{
  "n_layer": 8,
  "d_model": 704,
  "n_head": 11,
  "n_kv_head": 1,
  "head_dim": 64,
  "d_mlp": 1408,
  "vocab_size": 16384,
  "activation": "swiglu",
  "norm": "rmsnorm",
  "norm_place": "pre",
  "norm_eps": 1e-05,
  "positions": "rope",
  "rope_base": 1020.0,
  "rope_fraction": 0.25,
  "qk_norm": true,
  "attn_scale": 0.175,
  "bias": "none",
  "tie_embeddings": false,
  "parallel_block": false,
  "extras": ["learned residual scales", "norms scaled by depth", "capped logits"],
  "init": "normal",
  "init_std_qkv": 0.0168,
  "init_std_o": 0.0,
  "init_std_up": 0.0168,
  "init_std_down": 0.0,
  "optimizer": "muon_variant",
  "lr": 0.0168,
  "weight_decay": 0.0051,
  "lr_head": 0.00408,
  "warmup_steps": 0,
  "schedule": "wsd",
  "decay_fraction": 1.0,
  "decay_shape": "linear",
  "final_lr_fraction": 0.0,
  "batch_tokens": 131072,
  "seq_len": 2048,
  "doc_mask": true,
  "train_tokens": 848600000,
  "steps": 6475,
  "dataset": "wikipedia_en"
}
Each number is 500 + 40 x the weight over the matrix's rms, rounded and kept within 0 to 999. Layers, rows and columns count from 0. Numbers have three digits each.

# gate: layer 3 MLP gate, 1408x704, rms 0.105, rows 980-1029, columns 440-527
# up: layer 3 MLP up, 1408x704, rms 0.112, rows 980-1029, columns 440-527
# down: layer 3 MLP down (transposed), 1408x704, rms 0.0726, rows 980-1029, columns 440-527
gate980:482534486483477491501533519526577499468502453462478466484495542472493466478498541482524495480474501444463535502462522507593437484537519430525494487485520500494503504583502495425450519492548527494503469520513441501441512509443529534490513520516509464486436529485525
up980:526523485527468502466549518489575475516477521467543403531537438397453519435545403529474563431571478448468472434480520502404467434460499455534502484440506477497529509521461529464513538533449506423482465524547509440449472486550465540505488535555484601546476498485501
down980:522514517452466519462533511506467440471481463514508454528474517508537463526463531559539498444534475467501515525502501542556466574475552510403601501460501511481535511461426471516487576485519537389444526488510484499470389546509464507581478482524518499514526452546527
gate981:492483431458487581556445524497465531485471521539493486489509465497475540487388466502474498482508494496518531467539468512563492527472567506455514541504440521503416474568489593491556482465523527436502542449559543518425428429447472477438572531458537533488484480410467
up981:500530477506439495594435597511467476489514449499511520538474458475431509551448536419452470549477487548476480545502467591473566467532487467484489505511467568466522473551495489541484424509495580426470558467499458520464579525384541413439523509477494566534481478411588
down981:531542499431457510526545495523529515591434512573427479476469434497496519515497468532510454443501485483494491480513442510501527505436486533465557460562460518517527567456438561481503535477481529489557510480484496438555481488529530556517504499542471512478478434525459
gate982:468566521513508460548494497514439542524486523473479508454503506511494489479556451516420526453508499499466500532465500481551444494476441460553541469437454500515560451483488438470520470572509506502496490539464469508492479445539563437534536513490506492531528503484484
up982:547499488504464482490549517470473504511503448431562461475488553493491542539551499516503498433483473566530473522419512518429534531509477483502488526488491517460519587583512476546488499533446505489498592455572546474477484469491456513521501588505511492488480546484496
down982:473450457479420527535429470530466440469524489548415530495482410505462424500532449469544524494505500463546517501570541521499425474566496528406500464522510488549517435489552536430510459515498462458505452509497510489484432515471537493531501491428523483547527487467520
gate983:529479485493564532505506515485543444549503563550550602444517466527477488547501504570463594512499578454482460533492482515486520482489484463493482458510485520481492485438532532538395519560542515512496412528517472515561510539443442484509460522461487417472418511555472
up983:543542489536451454504495493503507536533534516493506460566469513517498482478510539547474454500575538571491527522487497537555497507522475475509533515548518507478543549510494477476481458433502516487489563465494450468464409511508556464564485509551433485471494522507509
down983:484544521468576392514498537475456512500543478503512451565489489564422471551539468520492461491513521504490465515528513431505537505554457497494519489560551500499478503420465518462469515472431456482445532469513516437554489572561471554542490474507509461455441535514510
gate984:419493473523458521452530497530500405472521503550461546516529524471488480511470487475533456527486501567520570560516521458431511521497457488469509504592517574487481532517445490486556493451443547457535556491478458485524523457449514534476445529566490591500481534477488
up984:458487504450459509528448459536483532497530517474490474517588502530539510510541482521543500492481492477538531515512402522478519539412471543526555497470579398482460476473458462513519549498534533558518505482493459540443463561439487552536485547534515460481536462476531
down984:423461452471464435486504452460505447470559444440480519413496482430505461511491465508489507558485553469459533523557491442506477508455513517529438514538462549569492533425488519412505417462487510498515555545520455450518511489465490526541478476540444498485397448417462
gate985:510514543474434512437510477515525476492514491497447485535562470524496479487487546494499443508470557446497544493464478447436534527504579465532524449457546505435529505526528515529481502480515446496552498486489519464530508509548523491436512538489396470536529493522497
up985:550486554474503517516515504519523550510484510521494463517475415457479553566485530475470506567464497529506455486491506459449505503513438516495458423471525501594470448537538474486513519466509528532521523518551538463543488523414510482506533547526452565527537498469539
down985:444453443477500504507571518557536540516541459388536545567606480521487447499494477452525499446500454491483515434518517529538521474514549509530493530515473534480522455496547484495483508479500507576498523480492449492490575501562485533406465426498463552460459465513546
gate986:508534470522466597465481498460531508488493502528492494533569480563509509477493438462545513494527436483545579475490467496531513551518538483535546454464453524527396550475480556472496539535534510545542540449517467523494529519446508409499523512520515567492542458496485
up986:513447517501504493509525476565460520562524488455503523444545525516499512528510537406465523525499542466461451564495437428468495445448469497491510523545567487427491546488512428548494395483488544452446457515464490486566560488537545544504474444514497492452530471513624
down986:492491527505506431480464489602461513508500457482501465456517531510512450409436533435583449440478510476531443528502557536476500486393469523537523478520517509478568478526435495513434498449407554476522589572457513468465484509550506468465513527463509475535588539449516
gate987:518607504526580501521505462491484543530504473509560565475503501583556500512538532471479512502447373497521573522535556491505485502524454522539408500501619527536471479532586534487530416574439523470485534556489534599534493483496501490548474518523496579504403573505533
up987:498530513493574457433467448443493495528486570458479480443505539538443534459510584534506505525564476485472484507477522559529434530489446621522517541529558539454539489568582536494464513484474491474466527538493510454434477567489508528496508501449515486462452528496514
down987:437513489490483517522527508570474503469417508500519531507516556564493545505510459473564455507568498536481487504463539569500482436539522592485489434566452431466496472497554469476532476474499579512513458449502475516549511508503493391492511528462529477463557478573503
gate988:585514462499465540471491469621593426542583509487582484610494552452560500446623553476560476505479453440478520521503515523440494452490497482497532527490535615516548457469468519527479419471517502561526444453474519518525448469513488523507497426513482454550514451531464
up988:536464482487502448557477470483500488387468495514471502489494538455443524520515504514493422479422517458465451513506550496499523560466477545489544485474490520519456521502585539578509554435508497549488528472457504553484459502488511462518553498452507566557495566439571
down988:566526513427541523490476471435539412440578471543485455457438452470534497518474573505501508501465468470517498423543437577498498476515527459522546533508513521456516461472517491537528518465494500520488432564381493443499553456490485534514436442561447503493489499546514
gate989:473511498541522490497436494580585489533551473527476462510549523493530511442475484454528495492473482526491528500506488481503571477516485454495479520503498534483459421551478488506513480467486547600499561572529406482508503444431460491494501452484551520510541518530510
up989:432482471455474487562508528539485505493555548516472517526447485486505480521524527439508453565457492521522508480464553528489524516515492527507427552504510479527472452530523479524430475440526528544518556415495457535497529429504521502519495443562479481466477533553517
down989:472515465494511504460456499523450502467489543494482547509506498511497532549492454473453529517500554526514501468477479439479550515467551456515455504527519572554509509553512460522519483501526519449452517537473444512497538456504413480519507444479469536490601529472554
gate990:496472478571460516463497493502469512496453521523467528448559505529498477485469547533471482458569510531489481537456493515526520476490478520543498571568489507535495510517520457520495467520500549439487474451494481537544506542463484458521485520463543582520532467505531
up990:508546409521482516438499558519467481446525499520508459450442494489458491490578513499540455497513505506503486459476460473530456475486563459462497502473553565502455527499454472591507437555553467503432511430561447531483535481545445517506536571454537527498566465436478
down990:585492565459454487552516530486569518499505497491523512489429491504517458526479457396494501466492540481458558496545523402484545481511536546498456508429526438460551571471450452499447541484504512462522448503506468489492494508498500538474522457542507475450527488482484
gate991:512528503505519546467536567482536550470472578517471458452486517569517505465505530495480538412474533520500548442423535535557492520434506563488447463496525579518443545465556507420600491556431486511439521490532537461482514563518497537463543426508478459506543559539509
up991:503583476540503505538510477526551409448471523484524509476498536506500462514547490523488440512495475503497434443487496551487542504481549467586425543522489505442480534467509582549492454544514550578456551461542486515549535542568495487419538542422494468485448526475484
down991:462486493509533548510469451532555544483521484488441512479509519559493444525533467512515511429471441533416453444516504571555527411508455438536505494518598529571507541532503505416529450496417512541503520460510533489522499523473455465473528512464475438500478414491497
gate992:532528448471508530486501459499501503458486472441573520453520501544537490508421501509482444511478499499534528525426531497499540503535509474500533534462547518510486516516494498489494584558484542475447514505478437495510529501520526473517469422488532567457505444476474
up992:483418533474455524504510551497419534490471549472454435587494514495467554543538466578504486468497552509457443556488559497529515560486495531480498441447481546513552581474511567465458550460521516419492521538516440531512524494419466444477485539509490514542514516516501
down992:491538507504538601503574538531450432509516502494535498479497503495572537508504413523470577495458495492462462436494472511490478466523550454447472510565586464501563582472470524498457542513548401502555514610526478475440506606563405518537508432514513547501497561491420
gate993:454517458518466476500482514569481587497528528586429488471518547487561463485449485515520462528475467431521564486474503438473517512471508502550501457491511494551541550505497534426487519487537555523511550489470529480484444475526535516451568497493451494566519482429464
up993:448487525455446505440488530468519486487505532452515555487497573522532559491493508484571513503484444464539492441487563449502522483534527512518469457552545503509585497536489530455521512532517464491551497476503467496486483451494477557554524437492534477533514565449518
down993:415499526514488521453465555454496519470454487517490550457495463500518488481496478492504556495502446465489485504526524470480518464519457461556482534515558506488565487513494539471478600458499491487460498541467443497462457537548489537455474435562529503533485551466427
gate994:481465398519436578531456524434507522485491475459530474491453461529449469499531458543527434431502427502538487470574564510513480538524448533501516445473461493464483539526544560511475470555516513526504455518441506547538562465479554497515486500505534488585522542485478
up994:505510484461569490530452502473461507491528531492542498486545441488537491526501470530503483509457529429518531457520506456519430506539447480556519536502467452526450555511571491507487452482541497447479566526495595548525473453507524518471529426444496513585444440539496
down994:553513494467389454506510617489446439458511457515515540400488420513514411470517476496469476502555523525486505439491526546501457560515453480525550529489539409488508487532551526515490516451572462554484400545485499523490516510536509464537519529469522490467568537518501
gate995:521535446471525498487410498493444456535571530595525479480480541498494443538455423509532530468520522571558474518533540515525540549514512453582543494526479443599540538419471470466486525522495519512461517490577529520539495473482463523515527509520477514491517526477467
up995:491514517572516440473486528449506537523450484468442526456516481486547542533516492523521529521464461499522458488521520572529523525458499491451466512536430466461476548511521529514564512471415449495520505494381524551474459467482567448574550435452478532533528519543579
down995:566497418461473636472440492451490520527475443422540558520532512553394466481438520539482541435539532462502574482502485480513523489463384514509479505487496466507471514585554517543474508445473553478471438565476478491569503490490509520537582549498535537488499466422457
gate996:476492524593507528512534484448512633549439520406511517480567500443499491504564484468451467532555520472550513446460483600491438477510479467572508530428536464477477522506488460474425565469432510504563554508491515488508511554548476491525567509559555526490562458529507
up996:503495530503493473505550481459491560467548512431435479511526527493451458518492511510465595580440511487550502442496445501523474478447518526420531557494512404498458535488560510474472484491492530515507430549482462475539503437464370570477535503494460480435496541443481
down996:544440504487556539526459501514450578524471510321459515538464531505547500470580558534460528547482543477459473530412472497478410419540489552457512618488550548486539490487521514472508551465503507500553490439513545509509470568541427445488481537544510506511572548508409
gate997:444500452484479524576507489539539499566501452472498457475491513501540482493544536522518455486468427479499411505379488521515493523563438463525535420502515409496466472475483549458464499568454493437468457541484448481557485511472514492539517455557470575486484497484475
up997:442540454418523510473447562455510502536461467465468510516534460480530468503459524553542539539533490515545620495539466460444522482559515558527529439532538588479515568492525511552474498416512540519532458473583523463570521538532497512457501408539525499549528568474541
down997:529424489492456452526496518500495487535483464498443492534515551548488531444499472470481447532492599560447503583501489450530449529460431484427534504479475544516545538586514485513463470497458545477509479472443548540489557499530508519523435465537520493487542509487470
gate998:483447545488521520474466552408464430537511485583455587540540504509511515467429442555509504531511453605528465510529465497425508470524398452433502553478566442486456481496594476490506427487533506489518498520477470477533531545542546590509588572625473473423573485481457
up998:442550554468491531471477500469481522515435477446441493540509488493519466554510539498466558454516491496513512495454535626471495469480505468473517525565486559522534484576404516508537519457552488475500527502491546540555458499579498512473438588434441471520578499549535
down998:507494466505526512476492441428522463458549488467454567498515490460497507492427483515530516499480575484515482551461491448529507532484425459534538434519427429534557562488531482493549502499543456441531594549452462454461514376554524559509516513492493534515453432502476
gate999:475509473518461489526545485575479467491464601568539515431523523510477546516483431438470475474490500513498540482470518525480491493475469486479457495523548498559510452493454501470529544469511498496492413510545501496507579492502573518467491534568554585434496551413553
up999:473464554529399466530523498470505547450526570514545483481481480548471553528532585570476488427503510564482471502555456415456459475496540441490458469446488495491548498518455518525473456537488481496451457493495509443456523475519536465558422484518509452497529539559413
down999:442503541498531493436513545472457513504545533545459526506526436445535489471497564517463459487446442526531460530520531429537460491491505520503499482517452464482547459593570438549434432441497451495414550491463521472536447463451390534489494473494494508453551519505483
gate1000:492530518548432512546516490448492491604495560502500549505524439534496454530491500447489426402534596442500527490491478490583490419457469493521434472500474533533549485483514571535546502463521438457427448507498525510480492560532476458485496486498531490527507567511479
up1000:444437491477471456498456455550480472567504556484451540467536495552544508511468508428497459514479503537482558532487553533494518489448465487548499543500468486487479516513470534467407461468502551503508442480468537536430485481501466462477462532555529495527513547535524
down1000:441497507532484457583555496553535496554473497537470475595510505488526481544511481517487473458445492532513423476516541557522534480566472557536509501469505529403500511452437550394435488435527509562509516495502525505541498443429536424512474509503563526590441541579449
gate1001:530551454542492514490453488452449511472520423448481463476453516449467548502539569461517502511502559490449504507498511503512498411601483394464528507500472540431474551484463478439523478458528607506681526538508504488471501501465436487420512540458421418513503490520502
up1001:493522504516493432439492545490464420512496439434462445464470503407435529485485578443485502570500562486555439496475543518499525463470514489500518419512456480420487504426546397506543495466472539481499512512464459561464526456494502507563489593496399393519468439523520
down1001:522542521492481499517523518500573494541542486444499503473509517429517580546478435443446504499513457534429464481526489513473465609477524515439535594538491535477552504464504390466518518468482500461429482562496600519406496522509524490475455487505487485509521490447531
gate1002:476487461544454453519486520527500551552497467421494565565497513468421520470452516501546459501475509570479557496531458573492463445565522451525494492527558544517497461482469453512434489471554523469476480512506456561462451479495545513574432558567478476517486542513476
up1002:495500512469510484469507496534490512485445458550541495509453537484547540526439543485486493488516431442558553477516562446463525472493506516535447489488495488454476415520415578493514523472491519487539469541479543452491527552567506424519523435438446565496502529523505
down1002:502505527447573499490465542505544546441499513553517444495463509514507497450534465531465560481527547495393544472530513489531463443432364516504469482498526460515568466532527479480503507544540497553531464485443519451530493552473501443548496549571517459472581454531530
gate1003:478540497520539502513492497502513547450435524487474554521458468489511549518481506502471548515472447430530474456574535469506521466509531512533470561465468518447472492447511502456582570468469505561525553460499562529516529497478544572522565480578526475542521493566403
up1003:523566436521466486435442444477487501404553455530480533460547498544512528504530493497525523514406427490481548611504496495477526473559509467476500528578525574495477504456472508496412457513505488462567471517509517495470481511466456519486456514539472520568499510500526
down1003:530505469488540485495504462478478467595542416522507440535507496527497489528447453520528477525501460543500513561491472547526474499517480470494528512529483472539504522512472488495465526540524515473506494502526535518502513498530541500597453508487475450508504473606529
gate1004:462472500522484514524502555450470554494468583532504472504428502536484489476556388486584493482512472519494485469457544561500495512476524529506498508491532459498542457522561481479533510472492547521558525545462420590456545488469485437467524490582507553488512558470519
up1004:554535500512459455478508523483521512473484459533534509456539495524486471535540422530531544438588491563521426519544493532502525561469545452509481536447552467494548483534512489538486561523567514530498458395475512546472531511488520468452560432490518512498497509541471
down1004:525509489498518487404475481496562497456511452504487546462525470487572430526471434464573484523462505534533541515490604493545488451528466513444616482527500515515529502483510480428549478472547512479532513561505479507560499499494500539508449580483496479599524469550576
gate1005:538483472508609512566504445505514497547510437490518455402542470463433506473527532487490530468482595500439562485456443417449526516463574404481387423487505431504476552474597614548580444531417483485580524521462532477517474545463527466466444503481454485498449515428432
up1005:445548508544532408479482544519539487403482547463427517548465442559501532437518457491533492597500463565477474510524511599511516503577472522552485502522447506414499526479458502400538536444457467469507467477575492531465504509592449507493510540568470598517489529525460
down1005:488426473508477497450483510468535521494441510520524490427512472526553471464510435645534512504463575538525478500516524527421470509490532539481535556561509520460633429492399527487580474428601510550580496473516522586507483526489491494426567535452461586527476457541458
gate1006:476563444522539538432500576516494520513535478504481494445500491530520529576463446557518524507484540455506562580536428449521458513490476497475521483520507419533518503468520471504508520530526432479489535518564496481501462514497490466500486471479545478500439521579419
up1006:524538528540533528549493518565431513500459509520532516556529525537516488485545529515524507476489451524510531465508557443480474433548509451493574447591526596431499532536492512455494520492513429491546575451575451483486429458539542561508485584479528454543510495482547
down1006:495533497550551453525496442399511398435464553441501590470477494547522483497570547444525495549491468503541521521528585448493482521509465421490467568493455543509457521493512454529537509497450459557434573465527538552463424522460445488477495510471441460533444510516488
gate1007:442489513497515505472491517411572448480469427463443567512469499512481468472574524529498489497513485567515503496498493521562433455548506512524462424448525535573504514524452501402470527549479480520541440539513544552501489543530563486559529450511484429551532483517398
up1007:469476499525562478483557473485440507396463576429503476618500509461559513526409477499469439532464500486547483477493527527555572496446446439508447469469560516497490467448535539509525519484478458443485454429477473494476483484550508427535519555468507445504496463475525
down1007:513574542512536498469564441479519513584483531403498555529564484401507550551563478417467396497484484514492531512602512518533427464460493462492528519466517582509482524537500429508501481510532431500573518476488457531468504556502395478411566488467472416478514498477500
gate1008:438478471517482563464483456559466495521484520431477473494468526460465486511646521435527471543446514487446481399509485554395462503505479525477461536476429543555475482555470520462482582470533511466503443540525399450487482505420602444470536510478520443508513483513412
up1008:532550527521441563529494509537452485504427482570501487485474545577542471540505511525505524507459502476488552554510521449400506485539557449467475484466497567531510476465495471587500480484503525423447593451530523503519490523535414491537510473495402464421550512478523
down1008:492562490483512523481488570572403456536450472529523577501446543509470471520481546479469517523485461494471531453409559471508509533485546512576559484496510471452533420460467513477509534467520484561497510478524519565435532455549515490535535526474442503524454449496476
gate1009:489500492457485489468501471506522518522469488471524527499503474519508473513461476463509443471517477521511414499494504528541484494471501508575450551519466435524472467507464580529505554562427634456509498525472430534513506546470515486490535470513517494448548515487521
up1009:523537436536466495512508429463427411428503496516463524506543517510513559522512516454559501521477492462519498456474524537491459496540444490520532562491514503560460515525497501459501523533479533484428495469561502453522511525480522532493531448441472486574524510510497
down1009:479507472497481493471496508542493524476458465473537533474488527482480523500498464490499473472521481524479463476464489551507519497444436468438471513506504508517533441490527545534536490526482534508550459551463525503544453447541428472470498486489478529491545492522501
gate1010:458501450558441454441513509551549520540528492504456498482512503560482527540546479510512450521481444510576590575421470540482529460439565561492433456504540506442520497472443536432467494532499506544493409515551498475456512566498474554475573527496578496472487480498465
up1010:491448479514494456487436532419589507506524520474487513487498483520483411475531587509470505497438547540561569574463463446452513506471476487495489564542554483552519560468557484530521576438483447504565464537525501568486470507489596502496569502461468466526464435517435
down1010:545440485484548503500482472568479467485559518453557422507469516386598542491569476549571514524522431524534459401556495519525503382512508464489525518535490445531478502546432450593492530487532528479520457515458517522474489522587559439485483473441471581530531480431535
gate1011:420517569457481425508451484470464536496512539514545445527426482455555509438547475416508466531488505463482596510446476440523441475499527552498494530523520427477455510517461578500565415480498483462486522517573501491485527480404517438455513494567606524498516489534475
up1011:449521529510533501462543474493453549525552546536484441479518495457554536478504481475519444522457552512492545528424566488516470489549498565537495446502524484488511397526495520500447447479536478468542518518523461501499477479491464489500547487480521504493548467486478
down1011:433533510496458508458461529511502523556438536491555499375560596557476574441462493497452507491502514420410519500447518474564473475507566518482417436576559508533524500441552517488471459561571534482463439537600569452462585525502504415458536555435544483528525502503511
gate1012:447540459416464448440509502483516553505527509526586554475550502459503502553538505562464508419487559528555568443466499503493534498457564518458495458438560492408516516505521582443445469478525539446528505451511515501445615476502448499553498569507463513515534442529455
up1012:484533495502429533471466478481495441489426533528465486482490572465533470538473443502586462475486533576519483492500530447560449520500466460532521554481542480553473525493442457531526433491496424523494505582470469524533516539459490471515503421435526551516564457507521
down1012:541457504561431468428529454476563539524457496563506508545419478528446516518564507534480498483482492537438518561500523509538502498520499526508458573557518494476484543543404481458466452454531547545485473462487479515520551509498556548586512559458446527489509569543563
gate1013:419497450503539579480445528564493550532538498557545433487516456526492475528490488525440503526501550518574498451481479400492517511487462519514514437395547502519515577434538548516433508553484531480583485467486459503527423530487506501491467505501441550502535507546503
up1013:491513486391506477513456497523473507502496523582531439525599474470486576501540526534500474565483490506498498558517466418513470512539473460447480478483486485462455549504522498403446469479423458462546464532464468521546536486497497469580485477555441496455548535503534
down1013:468471471551528559470458462566485498502513502498586461553537502512530480484500507538487571494529493503526522547459505411559495508465517523446545534534501521550550435525502540495495541515509481467489468543567502444488435521414533538480498542398430512492437472419491
gate1014:500523533549440402472502492417545502518464464467579520567586505521524489482519532460542533496542546553471527518481559487473486511454507468483451507493512506547522470456489513482506504489449456480509454575560493463520504436470460604562470489581527534487516503538530
up1014:512462488487472449450513494457465444418516467540495476515513561441459522482505512508550472526525483528528541513483468453504410547470595541547438494488510532488484518487465543450498552512570484496517429519471511522475498474508478540478570569454512463513443478476496
down1014:512536475552525567546499529478543596537461466489436546508513479507497555514507500478452544456521500524486449453481484460425483530477499516517546526581383517495554532487467453509466530437567452490495575494492450464518456561482475460517513560535450530564440471523518
gate1015:478471521510467516469457512485503469559496522559530529433591469551475475413558548475474502456554491595498536488483416523528481465552534411525532449476500481490462505452511510514514513497500458515502522482532423483478386489489548438503480509443447540553442505478464
up1015:476532515504464492502570547523503534549498506470459539540538454494477455521487433448498528457526524555509531500495454514560476427541500534504545452483493467446464593486458468531540451529451537403539553424461541422484484516555548475478522519522517525479420455534531
down1015:472538537501533449434582496564556520527443483551492520476508513551439531529562518475482557507496509523536462553409445462591416525448568605479472479477492506514468429516450573506456483467501427461530492502483553523495465397467486536550485503485456516455459462468473
gate1016:559562486567506447546515494457469491532479544496536506502512561513478515538444527520540493500502517559493492460447518471467477549531563501481460496466556535479577513507452586453495568469495413575452594523503471486500513487529555539448465480489526446508500521468532
up1016:574492487461434529490542482518491474504573540464468587558520492558518515496516503469528500451541482560551572414446570525514540503483506516564472472502510511545485545493476478528504438486515529511510393501444491471452494481505474397518490526522545447494512495481483
down1016:489521443413423491538499505488481450592472492513507534509521494492569478480503429496444471504413498528526520505462520518562520522502455470552489453456467510539465507494533608436449544571486520471505429536460599451483521473467614528487487493535482536468452438489456
gate1017:515472508495476421498534591489564516520491469553503508517531561520509578459529489556578583451488444472446568456445471454541454537464566516496474486514497482466525467523512454535470535483469467568562464500480523471455445514438486483535485525574441481518482454434484
up1017:489567431450482514545542484488488516493484524500500462577503520501493481467492573527465530554544490523480501455466455544473505460496508484512565579505452457555509490477444467535564500485463533526485494482548542565452468482466485529526470526537476460533515456562557
down1017:562506538524501507457541451514480492536467499526497493455520521493499597485517476485514489450526469554516534489521495585512486523566550535491453504567477518452528428505608464541506457561532522485507501499417519509560478470529448520493569448456525482484542540438580
gate1018:478545560487476553491499471518503511459497477439512533444469513490522493484450476502526451568481510543518471487502473492467469473499536536519493507463467503491521526507449500513488482516489489497461550460533507512483444455522456502515484524617482510487524446470494
up1018:519549504473501546509530540539464497485477466508463477421406475413457448530515481486410460468595587512481527508441472464520586488564528495504513504542486571448489515477466491445551506526565509550489516446537507489464503491488499505503480504557480541536518564399580
down1018:495509554554501549539489474479506472456541504433471491478527485503446534570493469517520450536419476558514563455522520548470456494493484491485478536433501551543502529521586424499536491422470582428562534460468498420532465464494503523548489488483490545415526507528511
gate1019:467469488541499473477539444538534488568530498434574550463467487523463447481480465475502511450464525482444508513527565467496470386500460550541467483457504557443491495515561445461551487580529469497491457499555566486441533577496460499466500441518544502505488578512459
up1019:531507487476471534489536469518549526515494493497566489457465523516505434502546437488425512553477526438496488532470487497474545509439482500546462473482494502457531513500512501513493505531441457495518468501504465501485507488504404527458570540523500430488538554522457
down1019:559514545571504547474477482498545529537527427464484568484463521535491494490455437460521483515537551467529410510498546505467396444496512503521509521493464500463486547461520457509531500514470556542491424442531508502481563497548480463487493455518486486552471540507597
gate1020:487574473433427469488570517545432482575529517566516482531527506629528534518456403510529533492598459485526521453478539525569512565555499534494433460440549544531486520519495455487537456553497527467464425516571493465498514452559474464506557558473539591534551578537494
up1020:461496470431456441450499483537503460523487562480551458513532461579485478549541400492491533484574475509469535482495496465495527507554499529498416517488510529574519472447433515478544494457476534478573560533569479454536497488554526424585508499505478520529408562539507
down1020:486472491424472447535443524476494540529540539579523494520526556566511467537526466510501579520425536485525511444479493496536576453488507430548559525536576485494421524533455422526534461513478579479471466529516548483476480475496427540476516537433519557559597493478495
gate1021:497429526559450481464530554515490556536502470489487461530504534495520404490504526474478484507490491495547533471448484507425486511533534507544492462519558492494495587548493499468518439532473531511512536465514494476527516510482466498532587517452496459506424535541457
up1021:462463555501545524465567536572519505523490473406520477500540626456502481499473552497454474450541474524522513566481515544560566434513476467540541530563452494518423488411531476550582503453455590498463540466518535540487498489502442509521575496500463549482508450455460
down1021:561554486461547494458488476518516554509426560484458517510513482417483461504499456490484489564483528472506520506449445531478461542524469525451502504489547484443586526520539556466476514515480455467402484497496525455539508521521519550539447523489507486569508467453459
gate1022:579499525468528508520498506407456476443510472512535498526535506502518565456466527524432508561529523441407445469569437514527539527476536506440579531567513484552479428450465570510478547399451503482400547550465456456531447453489487549538544584512431450417452470553485
up1022:390596546493564456595506505513662526512516530533593514542515464408502534472510456507532536503442504415541476477466552456518517485427496530519499497525399495499490479510490473558559461559546536530474501497485556455491493481547500496406460448480535464523545472552532
down1022:428532545528511519458452523486537553489534498507536522510458507493536494404504499478495509478502549470527532469496525550554475478531536530482504489458437465514505439570442444513527486512508479441540454481459508417505544502492524512508524492465532493434499487508480
gate1023:477561458423541480488482488495414488514535508559483525457407529452487452492509505498510492527554460507483492566477470529471595426473513483512491516574496440485567542490559519518551501479562513494552465482514487500526445560569445430495522624489494466469468518504427
up1023:490525514497510508526486505471558498461569446401520557537427473514514491513526522467457542530508457482556519549492541546522448438468488495492490561530468506475519451574448506387525559447553458536475573487516542483424559509444402464491433516486428554615446475433436
down1023:541530568515577463421553499550558504545470516474524492450525465494457494546503480487495550536496436449419467479558483477524498469529547460509499501521476528522498482480458476471485521507456542513512470518423409562548536536526524470417483446486472536507465455507523
gate1024:446508509504493512432456545497514534524468457458470474453489503550486550501475530489476447465517535532440573498531460484511600467438488567466449461495491434502475515452464511544509522542493528454511568512463496495515499584493499440478449584461463444443562531559532
up1024:480560526459429473485424505489516502570538553522559478531465483529510489527598527463579518442471451503519450492499521514478429500483464481490413526460563501541552497493486515530497486444486530471497494572512525486502491534414497537475579498610486503491450440496487
down1024:514506487502492543543485504502536468559516523485517536484538550498532532513473494465482435470536577479515519481499486549456497527487551528532500528508573442518507567483449565596494506542516478500518446516637556524516527513422507499432537572547432471489479489481484
gate1025:516550546548493481546527515525516437533483501474511490544542497491446493455498500483474486479489474497530479488430545481516453525479512548503444502450491477507431559532535546528546528545469475527532486464442499485525512468545556491517503480531469458435492515437497
up1025:528464481514507550498475473478543521522555499541531523464516494461499552467504544502494431508443504454411448524542441433512532524525498486515482505539469502494525436547509483571516525476519456472451555479494497503470527522494508489472509361584439548511504504537531
down1025:473470503528487461533506472548452445627467466450491506537533497488455494535543517453573429487403480486493519559432563560511530480583546520509474523546457500457486530538465565476547484492494483424526541505463487515454435539520476505460503563502500481528576439505538
gate1026:512529495505438426568507558527491451539456535515501437517453534568537508475550477544540455488504506530449452473527507489506504470481515486509508511459427541429549506594514520505497485438501434520531517508486494511486443458442464497529439525501480486524414518460517
up1026:515542550470512546539453480552568472475506462504459488514456534485515512516521504489428543498519490429510511458414538514530549434458549524542489560526508502524485508532511470479477475543494454565490539403492496442509546519519605521476517487529523419416466534440536
down1026:437394485488495476613500509498496467494493541483375471490548547492477570386524487545496484500516503481548515556508476489474512476534464512473446488473452515402547493564474520482456462463552499472473519505512551517542445471497468455427483539504439587520483505480542
gate1027:523502462522534450497521487530474473437473440527496448480512478445460494458511500513532449506472549453440558555538499427484495543435480514470527437491518478519568517592538569474456488529526466482538474567515410535467508465406485460514494528465534495528456485508461
up1027:432507482500460510501463503479478445489478497438506527495485525523523541540550485506528574465552513481525563509476455487566501514502470455516463522463499462498436505484509476495520547546502585461445507490476527470494501522572450477541478481529565488494533466462473
down1027:444513444507536471457472552475435465513486509521511510475550513462548514479532577533485498448477467649528474492487555481535466541516463495543469569555490474447469519449472488541527491547473486440511431471471522505461491488537540484528505436510553510444523585524383
gate1028:481449570533512529495456507523456449544516477526517488474445524476471455489488519477531547565478495535538547536467560468544538548516510486524451435473478471509505491509536475488483542482540555478576473539530440445535487511493500517502450557541479448521483504464480
up1028:523482540472546463518505541521445445493515553489475481436503534423535479449466581489498545567424469430531496496511429453462532517535551512491465488468545511514529531499441455494508500542500535436426532530507443508504454553515488532498540482506508458520486508459531
down1028:537516461524464420482579545517537580477418483574469511499565468502487519494496455484511474508510474508426545566475480546528503484468542470507461548552532542471536493506523533510451473512479597575546557494505454447484466422535478486488485566499482469468589381507562
gate1029:539494530525505502475414529561434499511510511561494568471492530502489502489587528550456510545501454498561473532449461420515522465452527567437491409444476467540570556504483474470539456503500509482501440499507497506444506452461397437543527463514491449522420478514492
up1029:460527521467441499520512566541467511437496471519467527580469582416468594541470522421475545499464485501518471504513512530478452467469504520578526485420487510546454487607493479565513541467521522490523561519473488489519521492504409468483478571448523574536515492513490
down1029:476523514499516456488474511493525532485442487424491507525424441544458530549530461472547549531519494502489480525488526521526514402540456553530489477516464408459478478516519482493477435472525528513514445487437508513504567458474511487514526527549539535505479527539518